From a checkpoint of a small transformer trained on Wikipedia.
Size: 12 layers, MLP 320 SwiGLU, 4.37M parameters.
Architecture: RMSNorm before each block, rotary positions, untied embeddings.
Each number is 50 + 15 x the weight over its row's rms, rounded and kept within 0 to 99. Layers, rows and columns count from 0. The size before them is the row's rms in percent of the matrix's.

# layer 6 MLP up, 320x128, rms 0.108, rows 190-244, columns 0-127
098:69 27 64 52 54 33 60 61 81 45 68 52 70 47 60 42 44 38 26 53 38 43 62 52 46 57 57 30 60 51 40 74 68 56 64 72 78 29 42 58 36 35 30 26 53 47 46 45 63 40 45 48 46 64 02 70 39 61 57 57 61 69 25 45 52 29 35 61 29 46 50 60 60 52 68 46 57 50 31 36 21 57 40 77 45 37 75 48 79 38 45 35 47 62 46 63 45 65 34 20 37 66 55 34 62 35 44 62 91 61 33 62 56 46 56 33 50 28 50 59 71 24 40 40 70 44 38 43
096:51 59 46 55 77 46 50 40 20 85 39 54 52 70 33 61 52 52 36 52 57 31 35 70 43 44 81 48 29 30 41 41 54 55 50 46 46 73 25 42 71 65 56 44 55 57 43 44 37 44 27 66 00 72 34 68 16 44 56 48 44 61 69 44 46 31 65 64 64 68 58 68 55 29 65 50 42 60 32 68 46 40 35 50 42 42 32 34 68 55 51 51 42 60 53 24 67 26 34 75 52 13 43 53 34 57 47 27 32 51 69 38 62 58 39 57 46 50 44 82 50 39 75 39 35 45 52 36
090:44 47 34 53 54 41 56 39 63 52 52 48 56 50 54 66 47 29 34 42 54 55 54 63 57 38 99 73 65 41 71 71 44 41 55 30 65 79 44 54 54 58 81 64 44 48 84 67 47 71 51 49 79 57 72 38 54 88 42 74 68 49 45 44 56 52 53 93 30 54 72 29 59 45 50 45 24 47 63 43 32 45 65 57 51 55 35 47 36 34 62 32 41 86 69 49 50 36 61 60 42 48 28 56 75 31 58 27 46 51 44 37 36 33 53 72 53 74 51 46 49 76 48 57 62 62 71 42
092:60 63 57 66 71 68 61 36 36 43 50 59 51 46 76 38 52 30 53 64 38 38 59 28 41 50 58 60 53 68 33 67 27 38 42 24 76 62 27 56 46 56 37 47 51 40 41 49 56 58 49 48 41 43 35 42 34 52 64 69 51 69 57 76 61 30 46 30 59 29 60 53 55 34 66 33 39 68 79 37 43 99 40 57 51 73 67 79 75 44 54 40 50 61 44 70 66 37 44 72 96 51 50 48 37 60 62 44 24 27 48 56 44 61 53 55 56 42 63 62 72 24 27 40 46 33 74 56
094:53 46 37 45 58 50 58 38 29 42 49 63 45 30 63 19 61 48 33 52 39 38 53 50 54 65 56 36 39 61 80 32 50 50 51 49 27 33 56 35 82 43 64 58 71 61 39 35 43 59 33 35 40 63 64 67 48 38 17 45 44 49 51 53 70 00 74 52 55 54 12 61 45 56 48 45 68 71 48 70 50 35 60 53 56 39 51 76 46 87 38 40 67 52 27 44 45 70 15 77 55 71 45 30 40 65 64 44 63 51 44 58 48 41 38 38 48 22 46 35 55 60 79 60 37 56 46 43
093:59 49 27 41 36 40 27 50 48 28 71 65 52 36 54 56 22 63 59 55 63 58 72 48 52 26 49 76 69 65 52 52 65 29 16 47 37 35 70 69 91 50 52 25 43 35 33 60 66 47 24 77 41 57 46 40 54 64 55 46 36 50 47 61 88 39 69 49 32 55 66 46 52 75 36 65 44 27 51 35 33 73 53 35 44 70 53 42 83 41 33 89 47 48 55 63 49 42 38 75 62 56 66 57 45 54 46 36 57 67 41 41 53 44 41 61 54 43 77 50 56 35 71 53 37 45 38 28
094:46 50 19 70 40 51 21 44 58 43 61 36 59 22 11 54 40 36 72 56 59 37 43 45 57 69 52 54 31 56 27 50 58 51 19 48 48 59 59 87 58 60 59 62 55 42 62 50 48 67 66 70 55 55 45 67 83 30 68 65 67 59 35 51 37 30 45 57 50 45 65 60 59 61 58 20 71 45 47 68 60 46 61 41 40 19 68 37 35 54 49 53 37 48 44 21 56 60 41 41 58 58 51 58 70 57 44 30 60 37 32 79 48 55 46 70 81 66 65 81 57 39 60 65 52 77 80 39
096:53 47 48 49 31 55 49 63 72 80 32 93 46 53 71 68 66 54 36 36 51 67 68 29 19 49 68 67 30 53 40 48 59 62 58 41 53 67 73 51 54 13 38 50 60 45 65 34 37 53 58 54 47 43 69 52 60 58 36 59 48 54 38 54 54 38 18 41 38 52 51 57 77 59 39 34 81 52 42 25 50 65 52 68 56 30 28 40 36 51 67 37 26 49 69 36 75 27 51 46 24 52 30 57 16 50 54 44 54 66 70 39 31 51 75 35 36 43 54 35 47 47 44 66 36 18 52 62
105:40 69 64 65 56 46 51 57 73 60 46 65 33 71 48 31 59 63 49 45 61 20 31 68 56 77 54 52 62 37 52 46 73 35 57 48 55 44 82 61 70 69 66 30 46 26 65 55 67 34 39 51 56 29 51 51 51 58 61 25 53 61 42 29 53 46 56 55 35 65 67 61 39 49 69 72 58 58 26 34 42 60 85 60 53 76 43 47 67 63 27 41 20 43 69 53 37 46 19 26 62 80 63 28 58 53 50 44 18 45 63 48 46 60 40 42 72 50 85 70 40 44 45 58 45 23 32 40
101:29 69 69 42 58 40 40 75 51 37 43 49 33 54 38 56 57 65 39 35 60 37 47 52 51 86 51 60 45 48 57 42 33 54 69 51 70 55 82 35 34 48 47 53 42 31 52 69 76 44 30 31 52 40 43 55 35 96 79 46 11 82 33 48 78 54 21 42 51 60 47 37 60 74 43 46 41 22 47 65 48 46 50 84 48 45 55 45 56 45 42 47 28 39 57 53 49 48 32 40 59 67 33 43 45 50 67 38 62 68 64 61 21 67 24 30 37 47 41 70 39 43 34 46 47 58 42 24
114:75 58 55 53 50 55 66 40 54 51 60 39 66 29 60 62 35 62 32 62 61 55 35 39 69 59 63 65 40 03 31 63 48 41 46 32 52 45 39 63 51 59 64 56 53 34 60 70 67 38 25 51 75 45 39 73 36 77 33 56 50 65 66 51 43 45 64 51 45 44 42 59 75 64 41 35 56 70 68 57 47 54 66 57 24 52 37 67 56 18 47 63 41 41 33 43 36 74 66 29 27 27 52 35 93 53 36 13 46 57 43 45 14 30 58 66 71 45 57 45 39 46 44 66 54 63 74 53
095:38 57 21 50 56 50 49 49 54 37 72 39 36 40 61 53 33 78 55 52 54 40 30 41 63 25 62 71 24 56 74 32 35 54 50 58 29 52 40 57 39 60 27 51 57 81 62 86 52 60 54 39 53 66 63 57 35 73 52 75 65 53 29 25 61 52 43 41 39 38 48 76 39 37 43 38 72 61 44 17 82 67 52 51 58 46 51 37 47 52 72 15 33 53 43 58 21 41 50 65 57 52 61 65 57 55 40 12 34 51 33 73 33 48 44 64 27 36 50 30 65 48 43 36 51 23 58 60
112:73 80 52 49 53 19 40 77 60 55 39 64 33 41 62 51 70 54 45 56 58 47 58 67 30 53 54 58 31 45 39 66 65 13 48 41 64 64 70 45 48 35 26 51 70 59 12 25 53 38 57 54 48 69 32 68 69 35 63 42 58 71 45 38 40 48 53 62 65 31 59 26 70 61 44 50 57 49 28 54 45 31 59 34 63 98 50 35 63 68 43 55 45 62 35 29 45 55 50 62 32 54 58 47 69 46 51 68 43 38 55 39 53 54 51 48 43 70 50 64 89 49 55 45 11 65 42 26
093:66 43 52 46 57 65 45 45 55 49 45 56 44 30 48 63 46 72 45 39 31 55 21 56 58 41 52 05 60 54 43 35 67 42 60 51 50 69 62 67 41 41 48 44 67 74 46 48 49 49 54 69 51 56 61 54 63 46 45 44 76 41 56 42 38 19 55 60 34 42 61 44 45 56 34 41 72 62 61 55 56 26 50 29 45 54 30 69 20 38 57 54 70 44 58 27 31 89 77 59 51 39 34 65 59 48 40 92 57 66 67 56 43 63 70 34 84 35 61 86 46 48 16 73 22 51 36 51
093:57 61 37 42 53 70 44 41 72 46 60 34 42 58 44 39 35 54 45 37 45 56 65 54 63 44 34 33 17 55 34 40 45 21 48 56 48 29 31 39 35 53 28 83 35 68 51 45 48 43 45 34 54 64 45 59 76 65 42 49 30 43 28 67 69 72 62 28 48 67 31 37 87 43 38 39 59 65 55 40 32 59 48 47 44 81 84 04 53 52 45 48 50 44 27 51 69 51 78 56 94 54 73 70 59 47 55 55 48 36 50 72 66 50 27 39 55 45 71 66 55 60 56 62 50 49 62 37
102:56 56 61 67 35 26 77 63 46 62 74 34 56 49 42 49 60 43 34 45 38 46 33 29 31 61 33 40 45 54 48 77 53 16 24 54 66 33 39 37 80 49 51 71 49 72 49 54 59 71 43 32 49 57 69 62 53 47 33 15 62 39 24 18 42 62 35 57 58 39 92 52 49 48 59 68 46 48 54 42 49 63 49 54 38 64 64 60 49 48 50 54 36 18 50 60 57 31 58 52 36 63 42 41 60 75 62 25 50 59 41 77 72 56 45 81 53 55 26 55 55 72 44 62 71 74 26 61
092:67 74 59 13 60 38 50 45 63 26 33 71 67 59 50 48 46 26 38 45 52 56 53 32 57 51 60 48 40 56 57 35 40 44 54 33 44 47 23 35 45 41 25 37 64 49 19 67 54 63 16 63 64 52 64 34 70 51 34 54 43 42 46 37 69 35 44 41 57 30 48 36 47 58 99 51 51 54 64 50 46 53 26 56 66 71 58 43 71 40 47 68 65 86 65 51 42 31 53 71 46 51 41 59 36 43 61 67 59 47 32 63 50 45 47 24 46 53 27 17 62 34 23 21 43 55 68 75
114:32 58 58 72 54 73 65 47 59 75 31 53 46 45 67 55 65 36 64 37 51 46 40 46 47 46 54 51 43 63 39 67 55 58 27 60 54 62 87 34 50 45 45 65 26 46 63 33 74 72 67 61 41 60 20 59 35 54 59 33 25 56 26 65 61 36 56 30 59 45 40 46 69 28 25 56 47 38 34 35 39 52 59 85 77 70 54 55 51 52 45 62 74 66 61 25 32 75 24 49 46 73 59 44 61 64 30 58 59 46 57 29 69 78 52 24 24 50 49 24 63 29 61 37 46 44 37 36
096:60 53 35 43 66 63 66 51 61 47 26 61 48 45 53 18 58 31 56 29 50 44 43 14 77 80 32 74 50 69 45 51 55 51 71 63 38 00 59 71 29 44 38 58 53 67 71 55 78 65 39 55 52 34 41 67 40 71 56 56 55 20 56 44 65 45 48 37 50 49 46 38 85 54 40 34 31 45 62 16 49 62 54 48 34 57 32 59 50 62 60 40 35 42 60 40 55 53 39 40 49 31 63 46 31 48 70 44 59 49 51 28 62 43 59 63 56 24 54 21 34 32 55 46 46 15 30 59
095:46 56 54 52 34 22 83 55 51 42 56 46 53 72 49 77 29 38 46 49 38 51 41 39 42 30 40 78 20 55 66 48 44 59 53 62 49 42 52 36 45 45 35 48 34 74 44 86 44 48 57 41 59 71 52 55 32 48 49 45 56 55 46 57 57 28 25 42 48 29 50 17 50 35 41 44 43 81 47 38 49 27 70 40 55 58 58 55 25 38 50 56 09 42 49 42 53 25 55 29 49 60 27 34 65 42 48 50 52 37 39 54 37 27 77 30 19 27 59 49 69 58 12 51 48 74 47 19
099:34 60 44 43 78 42 36 59 41 56 42 42 44 45 52 52 60 50 60 59 63 86 52 63 55 43 50 46 26 56 73 42 61 49 66 47 38 53 49 49 29 48 57 31 46 51 55 19 12 63 52 54 41 32 45 24 48 53 40 46 58 59 29 44 39 59 55 72 59 58 37 42 11 58 23 72 56 50 42 40 50 30 42 61 48 73 27 40 12 31 74 54 53 70 62 67 26 55 47 89 75 44 47 61 56 65 17 68 42 26 79 57 63 26 44 64 61 54 55 54 62 41 37 36 42 74 58 60
101:69 80 56 61 49 36 32 63 61 87 44 68 31 51 32 23 50 60 34 41 67 64 58 47 64 53 46 65 42 39 55 50 84 50 51 54 63 37 82 39 48 49 55 46 62 52 59 43 65 40 48 51 46 55 38 49 28 59 15 44 38 77 49 73 53 25 69 54 56 71 37 56 66 34 38 72 31 58 24 44 55 66 52 53 44 96 53 53 84 44 67 54 39 43 49 38 44 54 36 27 52 30 49 27 59 48 69 47 49 81 77 59 52 51 57 63 62 33 71 37 38 44 56 27 28 32 49 54
086:49 51 57 28 54 49 38 57 63 39 57 38 38 43 36 41 46 54 57 28 30 82 56 47 56 26 23 32 64 45 40 60 45 37 67 69 39 37 47 17 31 50 54 59 31 48 63 28 68 64 59 51 52 65 50 69 40 47 44 45 19 46 63 41 53 37 55 50 35 55 47 58 43 34 72 55 55 36 45 56 53 36 24 48 41 95 46 65 65 63 57 52 39 51 63 62 16 64 86 63 72 56 58 71 12 54 66 65 65 70 74 59 27 51 60 45 38 38 59 36 49 51 28 52 41 43 08 62
110:25 35 28 25 52 46 60 22 47 58 63 45 38 72 67 42 44 66 62 47 51 36 44 43 44 64 48 68 48 57 32 29 41 58 50 34 44 25 42 55 26 54 45 57 61 75 73 33 70 72 46 68 45 48 45 35 35 47 40 39 40 33 51 56 51 62 31 51 85 88 32 70 48 65 67 40 51 57 37 64 46 73 59 72 55 51 55 40 36 79 53 62 64 49 61 37 42 33 23 50 28 70 46 82 47 60 71 78 61 53 53 62 61 46 83 50 75 42 61 38 69 62 68 28 29 48 65 65
107:55 39 12 77 63 43 66 43 52 54 61 48 79 84 48 61 47 54 38 36 70 52 49 27 85 48 14 61 40 73 56 68 49 54 24 32 41 50 62 29 70 74 65 63 44 52 51 63 61 49 45 38 54 59 44 62 41 60 71 46 70 33 74 66 60 68 75 57 79 66 61 69 54 37 44 57 32 36 30 72 63 63 51 55 57 66 60 32 53 47 61 67 61 35 49 52 15 77 42 55 43 56 32 64 29 58 48 59 67 55 44 47 53 32 33 64 69 57 60 58 20 43 34 46 39 51 39 53
103:47 72 75 64 58 74 38 50 30 59 44 72 62 54 37 66 41 44 78 33 48 28 74 56 56 29 54 78 41 73 38 38 47 68 27 57 51 65 54 69 37 77 61 48 39 51 44 61 82 31 76 64 56 45 33 28 44 44 18 58 38 27 51 67 67 29 48 72 55 28 20 42 49 25 37 37 54 68 74 58 59 39 65 53 64 56 53 32 79 46 47 67 39 54 40 59 56 65 70 48 35 45 32 36 60 50 46 64 61 26 49 47 51 43 58 39 51 58 44 43 45 42 52 36 23 14 70 42
097:51 42 75 46 50 55 34 82 47 65 90 77 31 55 58 63 36 47 47 50 41 49 58 66 69 38 33 61 56 50 67 53 41 55 59 50 47 61 43 36 54 59 39 69 51 54 25 58 44 39 69 57 55 65 73 37 81 58 76 67 60 58 38 50 72 74 53 60 49 40 35 55 42 38 84 30 40 67 39 43 82 62 23 46 44 54 61 42 27 54 43 35 72 38 51 57 65 36 68 62 71 49 45 41 40 72 41 67 56 30 55 57 39 51 81 38 27 21 79 43 62 38 22 52 56 21 51 35
103:35 52 40 29 42 64 63 70 39 65 31 47 44 44 79 26 75 60 40 50 56 46 54 74 52 90 76 42 33 36 48 66 28 31 40 48 50 55 25 59 64 84 42 42 52 44 57 33 60 54 06 42 42 35 53 55 43 60 62 52 59 22 93 40 49 73 41 46 41 65 34 12 50 58 55 56 23 42 63 58 52 58 58 38 66 35 34 60 63 39 38 78 60 57 56 63 62 33 43 29 46 66 39 61 53 76 56 41 54 48 65 62 53 57 27 49 63 41 27 58 64 41 55 42 45 58 37 53
107:41 63 51 73 38 59 45 40 23 58 61 22 52 49 38 72 44 62 37 56 04 53 74 64 41 37 33 47 64 46 60 49 39 41 34 42 35 60 48 55 45 44 26 24 36 54 36 47 33 50 38 53 53 54 07 33 76 17 49 36 33 61 30 70 55 63 46 72 46 39 40 46 35 54 44 74 71 60 53 48 52 46 67 40 58 35 51 73 25 52 46 59 28 36 47 47 57 21 59 62 36 58 46 81 28 32 39 64 55 15 65 70 29 73 58 56 56 64 42 65 61 38 62 49 36 68 58 46
112:56 35 54 52 52 42 61 47 76 47 55 54 51 52 99 53 54 38 67 49 48 57 53 20 73 25 52 53 58 37 51 29 61 74 40 19 40 37 64 50 45 32 75 45 22 84 61 37 44 57 58 45 39 20 44 66 52 68 26 61 72 52 53 31 60 47 72 85 54 59 30 73 55 49 49 36 34 53 33 31 61 49 54 49 44 53 39 37 59 24 70 29 50 68 56 64 47 39 58 29 44 25 42 55 37 42 79 52 55 34 53 49 55 71 50 54 51 67 54 34 51 30 69 29 37 49 61 81
095:34 42 55 58 52 76 74 62 25 50 42 31 70 43 65 44 40 58 44 16 22 58 42 39 58 54 30 48 46 73 42 52 22 56 14 68 44 70 60 41 73 41 41 58 38 60 57 39 64 56 35 51 57 61 42 43 42 59 54 67 56 36 29 59 66 40 76 59 57 58 43 40 55 61 63 47 32 65 40 55 44 59 54 55 29 76 40 81 74 39 60 54 29 18 37 65 58 45 26 48 47 35 45 64 40 50 65 80 63 43 31 58 35 11 24 70 63 60 50 38 44 39 71 49 53 29 45 80
101:19 30 35 40 75 51 73 55 32 20 67 64 55 53 26 62 07 46 62 45 39 26 50 73 57 63 80 42 41 65 38 59 56 69 45 53 29 52 31 57 45 83 46 60 56 50 29 36 50 69 48 49 39 53 34 46 51 46 32 34 54 59 63 29 38 51 40 52 63 64 56 52 27 41 46 79 41 51 42 49 50 50 48 50 54 29 74 47 23 48 74 27 48 60 47 31 51 53 39 51 50 73 34 76 43 48 29 28 28 39 40 32 60 54 55 65 26 47 42 50 70 85 42 36 69 36 62 27
096:60 56 70 62 34 36 53 64 41 48 83 32 64 24 77 73 56 82 43 19 74 64 71 46 66 44 28 28 57 64 53 34 37 51 55 24 62 38 51 37 67 63 84 63 41 62 42 27 61 71 50 69 58 61 45 40 28 52 51 45 52 42 63 63 33 60 53 69 42 41 36 58 54 65 38 53 49 69 61 42 70 58 64 56 22 50 78 33 36 59 62 44 35 56 58 41 48 54 52 69 83 38 43 52 44 24 34 49 53 50 34 50 62 49 71 58 42 37 17 61 36 57 29 39 15 53 59 52
100:45 35 16 48 25 39 32 61 38 77 38 57 40 48 42 62 57 51 59 59 61 54 69 81 56 34 42 53 60 74 40 57 29 54 29 64 71 62 68 40 42 59 38 60 33 63 30 49 56 56 60 36 65 38 80 57 73 44 49 54 19 60 62 56 53 49 51 60 55 40 43 71 18 23 62 69 81 34 44 45 42 44 53 34 58 44 24 59 74 56 81 56 35 39 64 51 54 42 80 61 62 54 34 29 44 38 58 74 59 72 64 75 37 41 37 53 69 53 58 41 75 53 67 50 66 52 18 51
108:73 47 57 53 49 50 36 44 79 61 41 64 52 68 65 47 61 29 50 57 63 43 76 56 40 53 37 82 52 25 44 51 57 59 59 45 48 53 36 43 33 31 43 47 75 38 29 35 30 63 50 55 42 44 65 55 38 56 46 67 46 27 36 43 04 75 44 53 44 55 24 42 57 51 06 32 65 39 69 58 74 55 44 55 53 39 43 53 66 68 33 54 68 40 62 20 73 53 67 49 37 44 29 49 23 37 65 53 70 58 43 68 67 37 73 46 31 58 62 30 27 65 66 51 55 77 46 78
101:67 44 62 41 41 40 61 54 52 52 74 60 50 59 58 29 43 80 16 77 39 40 45 61 75 44 45 28 47 51 76 40 77 66 17 65 55 64 39 67 49 39 29 60 50 35 64 34 33 53 55 44 65 80 39 24 32 56 70 45 39 88 49 75 31 68 37 44 52 24 52 63 54 31 65 51 42 73 55 22 40 90 52 51 41 46 58 31 69 61 47 54 45 75 44 40 45 38 55 72 39 54 45 58 51 42 48 30 27 39 31 66 34 37 41 59 40 52 46 39 38 29 41 49 70 54 62 58
098:41 65 41 47 37 51 54 56 62 44 50 80 40 31 35 43 47 42 55 48 57 64 61 53 58 39 42 21 45 46 78 51 33 87 52 26 56 69 18 67 44 71 59 39 51 78 45 41 37 53 65 56 62 27 49 25 55 55 34 47 68 39 54 42 45 73 49 34 50 41 50 59 47 13 55 38 64 38 28 75 61 46 35 21 53 90 62 48 57 50 52 69 47 79 33 62 43 44 52 33 50 56 45 49 68 69 68 77 54 48 57 33 55 56 60 37 77 34 65 60 37 96 72 42 45 39 39 56
099:51 92 52 64 34 50 68 43 46 43 57 48 35 51 50 51 40 39 50 29 78 51 48 68 62 58 52 73 49 53 50 43 26 60 21 34 54 67 43 49 45 45 79 43 36 45 65 57 50 35 51 45 52 85 38 68 48 55 54 50 24 68 52 58 45 41 35 98 68 38 63 54 56 48 65 52 50 49 50 60 68 35 46 30 35 76 66 52 33 29 81 38 58 30 56 87 36 45 22 55 52 49 34 57 72 40 55 15 59 70 56 51 68 70 19 28 39 60 52 44 50 55 35 58 26 43 53 37
106:59 60 66 20 42 37 40 50 57 77 55 50 63 71 09 80 42 77 52 47 44 54 65 40 69 53 71 63 70 52 48 49 51 35 33 64 46 92 45 53 82 69 76 55 64 68 32 74 65 52 45 50 64 53 57 66 14 76 59 47 48 53 44 42 33 58 49 18 55 45 49 52 36 63 52 38 63 71 60 77 51 61 69 57 46 27 41 34 59 59 41 58 29 52 53 60 67 33 81 31 50 46 58 76 50 65 57 27 60 41 54 34 24 74 56 49 43 61 37 44 46 54 56 54 57 62 59 43
092:31 70 49 80 51 28 48 43 36 58 62 54 75 93 37 72 30 54 32 25 69 26 44 50 67 58 41 51 36 65 39 31 17 44 49 33 46 26 73 69 48 63 68 45 44 61 50 53 45 53 87 53 62 36 29 47 44 58 47 59 59 43 55 38 55 51 29 67 64 51 62 63 56 52 37 86 61 51 20 75 52 38 63 53 33 42 50 59 49 74 69 52 72 28 68 53 52 48 31 20 61 66 28 46 45 53 47 40 49 31 65 53 44 50 51 60 18 47 46 67 42 45 29 43 44 43 60 24
098:51 79 23 87 56 72 46 42 41 38 55 47 46 59 63 26 54 47 62 33 43 56 50 56 48 35 49 28 59 56 42 89 44 75 51 27 73 62 49 50 63 27 56 70 63 40 80 43 30 47 59 59 39 45 72 88 53 49 52 41 69 49 58 56 58 72 73 63 61 71 55 44 31 52 58 81 54 53 82 71 37 50 68 42 37 32 63 44 65 46 48 41 72 40 62 52 49 48 48 57 49 47 51 46 49 13 21 26 54 35 44 63 32 71 39 62 70 34 43 43 52 57 79 61 62 56 68 56
104:43 45 56 42 27 08 30 58 58 39 42 70 52 54 61 48 55 43 27 74 36 75 64 38 36 52 42 53 39 37 47 40 44 60 24 38 76 79 34 52 49 61 36 58 81 65 47 84 36 49 33 43 56 52 61 40 46 54 38 66 35 63 49 47 48 48 60 47 34 53 65 22 44 69 57 39 27 67 13 70 36 55 49 37 57 45 39 74 77 35 44 35 48 48 21 63 26 69 65 31 32 62 58 60 63 35 49 49 59 37 72 26 43 37 33 41 63 42 13 51 58 57 56 39 60 45 29 44
110:58 56 53 48 61 55 39 40 58 55 60 71 41 26 60 62 42 51 60 69 54 35 45 32 48 57 55 74 51 23 40 79 57 37 54 44 53 84 20 50 32 55 68 62 57 46 68 65 68 56 81 70 47 21 57 56 73 64 51 57 28 31 70 27 44 46 57 27 44 50 27 34 55 45 60 55 52 56 36 32 50 53 37 54 36 62 62 21 59 45 55 57 25 51 60 61 49 41 42 39 24 53 48 48 63 56 79 49 92 75 58 37 31 40 35 66 11 29 36 48 32 49 51 38 80 61 60 66
106:61 74 44 74 34 65 39 52 40 33 35 61 64 49 64 40 38 30 37 38 50 61 44 02 40 58 39 48 60 31 53 32 47 45 68 55 44 44 27 41 63 77 46 28 33 62 54 47 88 32 34 47 52 28 49 50 29 62 35 39 49 34 06 30 71 51 45 53 62 55 60 43 36 35 44 30 57 48 56 53 63 42 46 57 58 69 54 75 54 56 60 54 38 48 26 43 57 68 21 57 35 65 55 56 27 65 49 55 70 58 32 74 68 49 61 43 39 53 36 39 36 73 69 86 59 38 70 73
101:56 60 65 48 48 51 41 69 39 37 64 37 63 71 34 81 53 75 27 44 48 73 57 29 24 84 50 38 35 57 50 79 68 48 88 36 54 47 53 62 50 49 64 73 75 32 62 70 67 46 72 44 55 59 62 36 99 37 69 70 42 52 50 26 43 45 57 51 36 41 58 68 47 34 35 63 43 65 31 50 76 59 35 64 21 68 64 37 52 44 60 53 48 54 33 51 25 51 58 40 43 53 63 63 58 58 51 74 65 23 39 44 39 45 40 58 38 49 45 65 45 72 38 65 63 37 51 25
101:49 31 63 49 32 24 52 60 65 67 84 61 58 55 48 74 23 61 34 51 30 56 50 57 68 47 32 59 40 28 42 57 52 52 35 40 64 56 57 41 59 50 62 53 39 43 22 56 72 67 69 54 78 48 36 51 47 58 39 46 39 57 46 15 50 45 49 74 48 62 25 57 59 58 50 81 74 47 48 03 55 81 17 52 45 29 51 61 42 42 51 67 48 28 53 67 47 54 40 43 33 66 34 25 50 48 51 52 34 69 45 75 15 56 51 35 53 61 39 42 27 47 59 50 77 34 66 63
102:47 71 57 34 56 39 54 46 63 57 46 44 47 80 56 58 52 49 65 60 50 60 34 50 51 67 52 33 37 46 68 76 49 51 79 53 56 61 61 59 42 77 63 50 53 71 52 35 28 86 69 56 35 45 52 47 54 50 34 40 68 49 18 46 45 68 49 69 31 41 76 69 32 64 74 71 38 38 41 57 56 66 36 24 34 57 33 65 62 48 35 38 24 61 62 82 37 65 74 39 57 72 45 60 71 53 68 59 46 51 58 56 29 26 33 34 51 54 36 33 76 19 38 56 30 55 88 46
102:24 83 51 67 61 67 47 29 34 18 66 43 35 51 47 43 71 50 64 45 47 75 37 74 59 58 50 43 41 58 49 48 45 61 49 69 69 52 67 86 39 42 32 71 68 64 58 46 59 56 50 65 50 43 68 43 49 65 46 35 78 15 29 50 70 18 35 60 35 55 33 38 42 53 49 48 55 62 45 59 55 43 37 52 61 56 49 33 45 47 37 64 52 70 79 58 48 82 70 41 19 17 64 41 47 38 60 81 57 43 44 52 76 69 64 27 67 37 42 52 62 75 51 32 50 53 45 39
111:64 60 55 48 46 40 34 71 57 35 60 75 54 38 27 60 36 80 20 47 37 73 65 59 89 28 52 59 33 70 54 31 52 36 55 62 47 36 84 48 49 63 47 47 52 60 88 80 46 50 38 48 68 29 69 29 61 29 29 35 77 61 67 38 65 37 34 47 51 90 47 39 43 53 46 52 33 75 67 46 54 59 47 48 62 58 54 59 69 42 54 57 61 38 28 30 46 52 56 46 41 23 52 60 44 56 60 40 71 44 46 77 70 81 53 40 35 66 48 43 31 46 36 59 49 47 42 43
098:57 37 67 83 40 64 44 67 52 44 59 63 26 41 62 60 52 76 61 46 53 78 59 44 26 45 53 29 72 52 59 49 50 54 33 70 34 70 75 60 51 48 68 49 76 52 67 35 52 61 57 56 40 51 78 51 60 58 83 38 34 52 16 43 37 43 45 76 43 59 75 66 15 61 74 40 47 72 43 45 57 54 54 68 88 47 38 35 63 46 24 53 48 38 49 59 37 63 48 45 80 32 52 38 54 33 39 28 30 33 52 43 50 69 51 44 61 70 69 45 54 29 37 44 29 21 55 42
103:33 50 45 52 51 54 93 44 36 57 40 28 63 43 52 35 36 44 73 49 63 51 31 30 56 24 60 28 33 27 34 33 45 56 48 24 47 54 44 52 44 46 99 47 46 68 33 54 52 60 56 68 47 52 68 61 30 47 44 28 48 49 57 29 59 34 46 59 53 50 56 72 52 48 47 24 32 59 65 23 54 20 60 34 55 48 70 51 38 28 69 50 41 65 41 27 42 52 42 58 61 73 64 51 64 50 49 67 50 47 57 44 66 32 53 56 22 86 59 58 17 76 35 61 19 36 63 48
101:58 44 29 28 52 81 48 21 42 72 40 89 51 39 41 40 52 46 49 56 54 43 20 26 80 47 48 47 28 38 39 55 35 39 34 52 55 33 34 62 49 40 58 51 46 74 59 34 44 68 09 80 42 58 39 44 21 35 35 77 52 65 68 65 61 32 28 35 32 35 49 61 70 29 41 43 64 20 44 40 39 42 54 63 58 28 26 67 66 40 59 45 58 38 50 38 46 77 28 49 44 40 26 59 35 38 47 56 72 59 42 44 49 44 69 58 74 44 58 39 51 47 52 34 44 30 51 57
108:47 49 46 44 49 47 65 64 48 70 69 66 51 35 34 64 66 67 41 49 71 38 57 50 48 14 74 32 53 59 61 70 69 51 73 78 45 70 44 42 66 34 68 55 72 45 32 49 76 47 76 56 70 39 64 57 51 42 65 43 19 62 48 44 46 06 43 40 24 33 48 67 57 16 54 24 38 62 61 48 70 39 52 76 34 47 72 52 73 44 24 34 41 53 41 47 60 46 28 71 60 36 79 41 44 49 66 54 65 57 76 48 44 50 70 65 43 67 70 47 38 58 47 44 51 75 49 60
107:36 49 80 52 40 48 60 46 49 45 37 40 81 66 37 56 46 66 49 54 33 70 34 69 28 56 57 73 51 65 84 49 25 43 70 37 59 55 63 59 65 26 51 44 46 39 39 45 59 22 54 53 57 53 42 53 62 22 50 19 36 52 34 29 61 67 66 53 12 25 46 42 34 44 60 65 27 62 63 51 40 68 40 28 76 46 72 68 44 50 59 60 56 34 56 48 64 01 57 75 52 44 54 63 49 38 37 55 17 49 59 61 73 44 60 53 59 30 56 68 71 45 43 52 66 66 63 50
090:51 76 46 39 22 56 37 64 52 56 06 52 56 52 25 67 27 48 54 73 46 55 42 65 34 61 51 63 53 57 63 55 45 65 32 24 35 57 50 62 41 44 32 65 31 38 44 49 36 58 43 60 68 53 49 54 34 18 39 60 64 63 57 34 43 30 66 37 43 45 42 74 45 63 65 09 56 71 69 26 62 48 33 28 36 46 38 84 70 66 50 61 26 49 51 65 29 43 76 47 29 35 53 71 38 17 62 49 45 58 59 52 14 47 48 59 47 51 25 41 31 33 37 56 53 48 45 43